config = dict(
    vocab_size=2048,
    norm_place='pre',
    positions='rope',
    rope_fraction=1.0,
    bias='none',
    tie_embeddings=False,
    init_std_o=0.0,
    warmup_steps=200,
    seq_len=512,
    doc_mask=False,
    z_loss=1e-05,
    steps=12262,
)
Each number is 50 + 15 x the weight over the matrix's rms, rounded and kept within 0 to 99. Layers, rows and columns count from 0.

# gate: layer 5 MLP gate, 832x320, rms 0.121, rows 46-59, columns 160-239
# up: layer 5 MLP up, 832x320, rms 0.128, rows 46-58, columns 160-239
# down: layer 5 MLP down (transposed), 832x320, rms 0.0476, rows 46-58, columns 160-239
gate46:56 63 57 67 56 31 30 42 70 48 62 62 37 65 75 67 55 30 49 31 49 60 65 27 65 67 28 49 45 48 78 70 46 35 65 37 33 46 54 49 54 39 55 31 28 19 42 39 63 57 51 40 52 57 35 53 46 48 00 28 77 41 31 25 72 55 74 45 77 33 57 57 58 50 34 54 26 52 54 30
up46:62 56 56 38 54 58 47 35 41 74 49 67 49 80 69 24 74 83 42 34 75 44 82 64 71 48 67 38 44 59 63 63 58 41 62 38 55 40 33 39 31 54 46 49 50 64 31 44 46 55 61 50 57 53 68 41 56 57 68 62 64 65 70 41 40 63 53 51 35 75 52 49 56 52 35 64 58 54 72 44
down46:55 41 65 35 28 61 52 35 37 67 52 65 48 23 57 41 53 24 34 30 52 76 40 48 57 54 37 26 71 14 46 33 69 62 62 45 58 56 57 66 53 29 25 32 57 59 36 49 58 34 46 40 56 79 61 50 25 37 47 51 99 79 81 44 32 55 42 41 55 44 62 48 54 47 18 63 56 29 67 49
gate47:61 43 52 22 64 44 55 30 46 44 43 55 63 50 29 52 40 62 43 28 60 61 41 50 58 46 68 46 16 43 57 46 70 60 37 43 36 48 32 57 59 18 30 75 48 28 42 32 65 57 62 67 43 47 83 35 86 30 68 68 55 66 41 56 49 34 66 38 57 54 43 46 60 40 15 48 58 59 25 50
up47:46 56 42 34 61 63 44 16 51 48 61 55 59 57 47 63 46 49 31 30 99 46 35 52 41 50 53 42 53 86 54 42 50 50 61 62 37 48 51 45 40 54 41 33 73 40 71 40 20 68 72 30 41 36 56 72 63 33 81 37 28 44 67 59 56 42 57 64 75 33 25 40 45 66 33 64 44 63 42 79
down47:43 32 72 78 64 66 56 53 77 46 43 35 35 44 71 38 67 59 56 54 37 53 30 41 43 50 59 57 77 51 68 53 61 59 51 48 36 26 64 45 53 54 76 56 60 45 58 48 31 59 61 38 45 55 68 63 73 63 42 40 52 31 43 38 52 37 61 38 69 42 39 38 50 47 60 54 64 52 56 36
gate48:38 69 37 74 51 56 37 34 51 16 49 47 58 30 55 55 20 51 62 59 57 53 53 45 41 51 56 23 59 41 54 31 56 62 47 51 45 43 29 44 69 42 42 71 77 27 53 40 45 78 42 89 55 72 53 49 47 36 75 52 53 42 54 44 31 50 13 35 85 42 49 44 36 64 47 40 52 61 77 45
up48:61 41 41 28 45 57 20 42 37 67 55 59 52 55 40 45 62 44 21 28 50 71 70 34 40 52 49 36 43 66 71 63 83 28 22 60 36 59 50 24 34 52 44 58 29 82 89 56 68 52 44 41 36 42 45 71 36 51 67 59 40 34 52 42 58 31 36 32 31 81 62 45 46 59 81 32 39 60 41 59
down48:48 63 34 60 69 26 51 50 45 52 47 71 69 72 41 53 31 58 46 18 30 42 37 52 37 69 46 09 27 38 45 46 57 57 40 45 43 42 26 43 64 23 34 53 54 39 51 38 46 84 37 51 34 63 49 63 55 55 45 40 55 58 46 38 29 23 66 62 55 69 65 50 23 31 57 38 43 62 72 45
gate49:36 62 60 63 54 84 17 48 20 43 49 55 49 49 29 09 35 47 60 37 40 65 54 42 49 73 58 62 75 34 90 44 24 74 72 64 15 35 43 48 35 55 57 43 28 40 49 13 60 61 24 80 22 61 87 43 47 33 61 38 42 24 37 19 41 42 43 67 40 57 53 33 39 53 62 28 42 45 47 65
up49:55 38 72 65 52 35 42 48 69 31 66 79 37 76 38 63 58 57 44 60 44 54 40 36 75 51 84 58 40 80 56 50 67 67 61 29 92 56 20 56 28 22 23 54 39 55 70 50 64 60 46 36 37 68 39 48 68 53 64 47 59 25 56 46 52 50 51 47 52 62 66 27 47 35 67 55 57 63 75 65
down49:49 37 63 40 38 52 45 52 59 45 55 59 44 44 56 65 61 44 53 69 60 32 60 45 69 38 55 60 49 62 69 43 68 43 57 41 49 48 34 18 54 27 65 60 34 65 52 40 49 34 43 44 63 57 53 46 59 35 36 65 93 62 65 71 44 62 44 54 72 22 45 86 59 84 27 45 28 45 72 46
gate50:39 63 74 35 46 50 44 51 58 25 67 58 28 24 42 40 39 43 40 40 52 54 46 42 53 62 56 64 55 56 47 27 57 45 67 53 84 56 50 23 48 81 32 42 65 64 31 64 32 47 65 07 56 19 56 53 31 45 60 40 41 39 75 61 29 48 58 64 26 65 43 49 46 56 66 53 43 55 64 51
up50:36 16 59 41 54 45 32 80 43 55 66 68 60 52 12 53 24 74 51 43 43 53 46 40 66 60 35 50 45 55 79 55 32 39 46 56 27 49 36 55 63 56 43 50 58 57 62 37 48 50 57 46 30 23 36 47 39 46 77 43 62 48 55 39 38 35 92 30 27 26 65 43 57 50 28 65 38 42 28 72
down50:58 53 34 42 58 64 69 22 61 58 42 70 48 38 54 50 46 58 09 24 62 48 52 57 68 40 42 45 16 38 65 56 53 40 41 39 38 49 49 58 66 34 37 50 69 38 40 49 77 55 41 54 42 47 55 60 42 55 52 67 46 73 53 34 53 46 68 29 76 64 52 70 44 59 43 60 50 69 38 73
gate51:45 91 46 31 49 30 63 36 40 68 71 56 34 60 69 51 43 53 38 71 46 24 39 43 44 66 35 41 44 51 55 57 70 55 40 32 92 56 51 58 59 68 20 52 70 41 71 32 34 40 63 69 92 36 52 49 52 35 51 54 63 41 70 58 45 64 41 46 37 58 52 51 45 62 53 41 41 84 70 55
up51:55 44 56 47 28 68 26 53 46 43 49 45 65 33 73 42 12 48 42 31 55 86 52 70 56 19 54 42 41 58 29 51 72 64 55 51 50 54 43 53 63 40 65 31 67 50 40 32 53 47 47 61 43 82 50 70 64 46 66 52 53 65 66 76 41 50 48 36 56 37 73 59 44 70 12 76 38 87 35 65
down51:36 58 51 59 51 67 67 54 44 62 19 50 24 53 41 26 46 41 53 38 61 63 75 55 47 42 72 57 51 59 52 50 55 57 81 44 24 39 43 40 62 42 80 40 45 27 48 59 58 44 46 49 59 63 36 39 27 32 62 32 63 30 52 50 46 34 47 54 41 53 23 18 48 78 54 59 47 47 22 53
gate52:45 32 58 62 32 30 45 07 60 18 64 50 38 99 37 51 41 20 51 60 29 66 25 57 25 29 58 48 64 52 41 32 83 36 78 60 50 59 55 56 53 45 45 67 47 27 36 48 50 63 24 30 48 65 58 39 50 56 62 63 56 17 33 09 64 58 49 28 51 53 46 35 43 36 59 40 61 60 60 54
up52:50 76 45 61 62 36 67 60 48 67 45 56 59 53 70 45 53 66 48 73 41 40 74 98 69 63 35 31 98 41 62 65 43 43 61 78 83 15 38 54 55 38 47 41 54 46 52 68 55 75 47 87 68 36 60 77 39 28 17 60 25 38 38 17 61 52 02 50 31 43 38 63 37 72 50 61 37 69 50 89
down52:49 53 72 40 48 20 34 56 77 36 27 42 63 47 40 34 48 46 66 39 61 19 42 42 68 41 46 53 50 44 42 59 74 54 46 31 71 49 28 53 38 35 20 41 75 79 35 84 37 63 46 61 45 57 28 65 42 36 32 46 51 40 52 39 46 60 41 47 59 25 51 78 40 63 37 59 21 53 39 38
gate53:68 37 40 42 60 39 46 38 15 55 37 78 57 32 21 37 61 86 49 48 52 51 43 42 58 85 58 61 65 39 22 06 34 72 57 57 53 45 59 66 52 24 69 50 46 56 43 48 77 39 51 57 29 54 34 47 30 39 67 23 59 71 51 38 35 47 49 26 52 65 52 44 65 60 73 78 54 36 78 41
up53:38 24 28 32 41 49 43 69 62 49 59 40 37 40 69 84 58 63 40 39 58 77 28 67 42 47 46 57 42 42 40 28 79 36 29 24 74 61 61 61 45 69 16 74 58 95 53 49 60 29 52 32 66 56 80 65 57 37 37 55 49 37 33 83 37 46 37 13 26 31 50 53 37 39 72 61 35 68 21 47
down53:41 40 47 71 48 53 62 47 89 67 22 40 43 46 68 52 43 61 63 50 47 52 50 47 60 40 66 52 59 34 64 57 35 47 49 52 50 51 45 41 69 45 62 45 31 24 42 53 53 29 28 33 33 41 17 71 62 48 42 45 55 47 57 52 50 54 49 63 36 56 19 54 13 52 34 57 83 31 49 41
gate54:29 23 42 15 34 51 46 37 37 30 44 87 28 40 49 48 70 65 70 66 37 29 65 53 54 17 42 59 63 42 58 29 37 82 71 54 88 45 55 60 39 46 50 33 42 72 20 43 52 66 51 42 49 50 35 46 30 43 32 38 54 56 37 40 52 58 65 49 18 42 48 60 54 32 52 29 58 66 68 52
up54:49 35 48 45 43 60 75 52 50 54 34 67 43 40 56 46 53 58 49 58 64 41 44 28 59 30 52 60 64 46 67 47 61 33 54 59 57 69 49 60 23 52 53 72 45 41 25 55 55 82 37 45 52 53 67 69 45 63 50 72 42 51 65 52 48 54 50 34 49 53 43 34 51 63 48 55 50 44 45 55
down54:39 43 20 36 49 72 19 42 40 54 29 51 29 39 30 49 33 59 58 43 74 33 48 40 20 32 57 10 56 35 44 61 55 44 38 32 39 47 50 45 60 55 40 63 65 68 65 37 30 51 62 40 41 44 52 47 16 42 79 65 41 45 58 42 53 51 34 72 29 33 53 40 57 47 56 52 70 47 64 38
gate55:39 52 44 39 37 70 50 50 39 44 64 13 34 46 37 74 37 70 36 35 45 79 45 34 14 18 63 90 50 38 50 64 39 87 61 49 16 69 62 22 42 38 56 73 56 57 61 41 48 58 17 41 43 61 40 50 48 30 30 43 41 76 43 49 44 62 82 22 49 55 51 66 62 52 70 99 32 61 50 20
up55:66 63 73 36 60 99 57 66 41 54 32 50 67 76 36 66 76 38 33 45 47 65 92 24 55 49 38 74 57 27 51 77 48 39 45 40 13 53 57 40 26 56 25 37 40 70 39 27 44 37 56 66 54 79 26 72 63 48 50 52 38 44 64 43 35 37 54 58 51 95 47 14 56 70 40 54 55 53 21 48
down55:32 64 51 30 52 60 55 57 49 53 72 55 94 66 43 56 39 16 38 67 51 66 41 57 32 66 35 49 39 54 52 47 55 36 77 53 17 57 44 35 47 46 53 76 60 49 40 20 36 57 64 69 24 64 56 62 29 36 28 51 39 49 37 69 93 66 54 53 44 42 63 70 58 53 44 26 60 78 60 71
gate56:60 38 74 32 21 83 55 56 76 38 31 61 36 53 52 49 52 66 65 48 42 48 72 48 25 40 38 47 75 61 42 61 39 43 59 58 57 78 52 30 74 43 43 54 77 81 30 65 71 45 78 55 56 34 65 69 55 34 74 65 84 37 87 20 53 42 59 59 45 71 45 41 64 60 86 64 62 44 31 37
up56:45 24 67 37 28 44 63 77 63 57 63 36 49 49 39 47 99 65 63 62 41 46 53 56 61 42 41 56 37 56 48 35 51 30 81 37 67 54 42 33 66 44 70 35 42 53 53 62 97 69 73 74 58 54 57 49 37 72 44 41 77 49 62 49 48 50 61 39 42 66 36 42 47 67 55 49 61 56 47 61
down56:45 58 43 77 37 47 41 76 42 52 20 24 43 50 48 38 40 38 34 72 69 42 26 34 52 38 43 62 61 47 40 45 44 57 39 41 23 63 49 65 46 62 38 50 40 67 63 48 42 41 37 30 53 57 48 37 29 50 78 40 25 34 33 59 37 42 51 50 51 63 35 37 39 38 31 37 41 47 44 63
gate57:48 34 96 74 82 48 49 53 51 27 40 46 40 57 62 46 48 55 33 34 66 45 40 52 39 99 33 39 38 41 36 41 65 40 49 47 71 44 47 70 55 40 46 55 60 65 75 58 41 41 51 15 64 49 83 37 79 33 52 54 58 46 53 24 27 51 41 40 45 57 71 43 84 61 19 60 66 65 31 34
up57:32 45 69 60 35 46 62 51 44 30 46 60 57 57 34 45 57 70 26 41 68 46 68 56 50 69 45 32 52 57 72 24 42 49 72 34 57 22 24 44 42 68 54 33 59 19 63 39 60 53 56 30 39 72 38 50 57 37 37 69 36 49 55 36 43 48 52 51 60 29 39 53 54 43 67 21 45 49 24 58
down57:43 47 56 44 54 26 45 29 34 69 42 55 64 19 47 34 37 55 60 46 39 46 69 38 56 55 42 47 65 49 32 53 61 32 54 66 74 48 55 38 43 65 32 36 50 57 33 46 62 22 40 33 57 31 49 35 39 45 32 46 30 38 54 45 51 45 81 21 45 38 53 60 60 58 47 62 29 50 58 64
gate58:69 59 41 50 46 61 34 70 27 38 40 29 56 61 48 28 40 70 59 44 82 41 60 51 80 60 65 70 60 48 63 64 75 55 62 62 80 47 61 61 32 55 60 29 35 60 49 45 27 57 19 64 61 35 66 17 74 49 58 54 51 44 68 51 55 55 33 55 59 57 61 51 56 44 65 60 38 50 49 50
up58:58 57 57 53 65 81 67 47 51 44 45 52 61 47 54 37 62 61 49 29 34 38 66 52 31 60 57 56 46 68 44 54 43 13 32 61 19 75 49 47 29 59 69 46 36 54 38 46 67 56 42 46 68 41 54 39 62 57 42 77 50 44 59 45 62 64 52 74 45 36 46 50 20 49 25 62 63 42 39 64
down58:54 35 61 53 60 45 56 34 30 57 70 61 34 59 31 53 43 32 42 37 70 68 53 20 56 42 48 51 27 47 79 58 43 48 56 52 55 35 62 62 62 48 27 29 36 55 55 56 55 35 47 47 35 36 50 78 51 63 61 24 72 53 44 63 43 51 63 42 48 86 67 32 64 48 60 43 49 52 75 52
gate59:46 47 60 55 30 58 69 51 51 41 79 30 54 27 40 42 40 40 63 67 42 68 40 55 79 25 43 74 51 48 63 60 32 71 64 78 43 61 67 34 69 52 39 65 81 36 61 68 56 52 84 51 46 66 34 37 44 46 87 55 52 29 51 71 45 56 37 67 29 34 63 53 93 40 24 46 69 52 36 73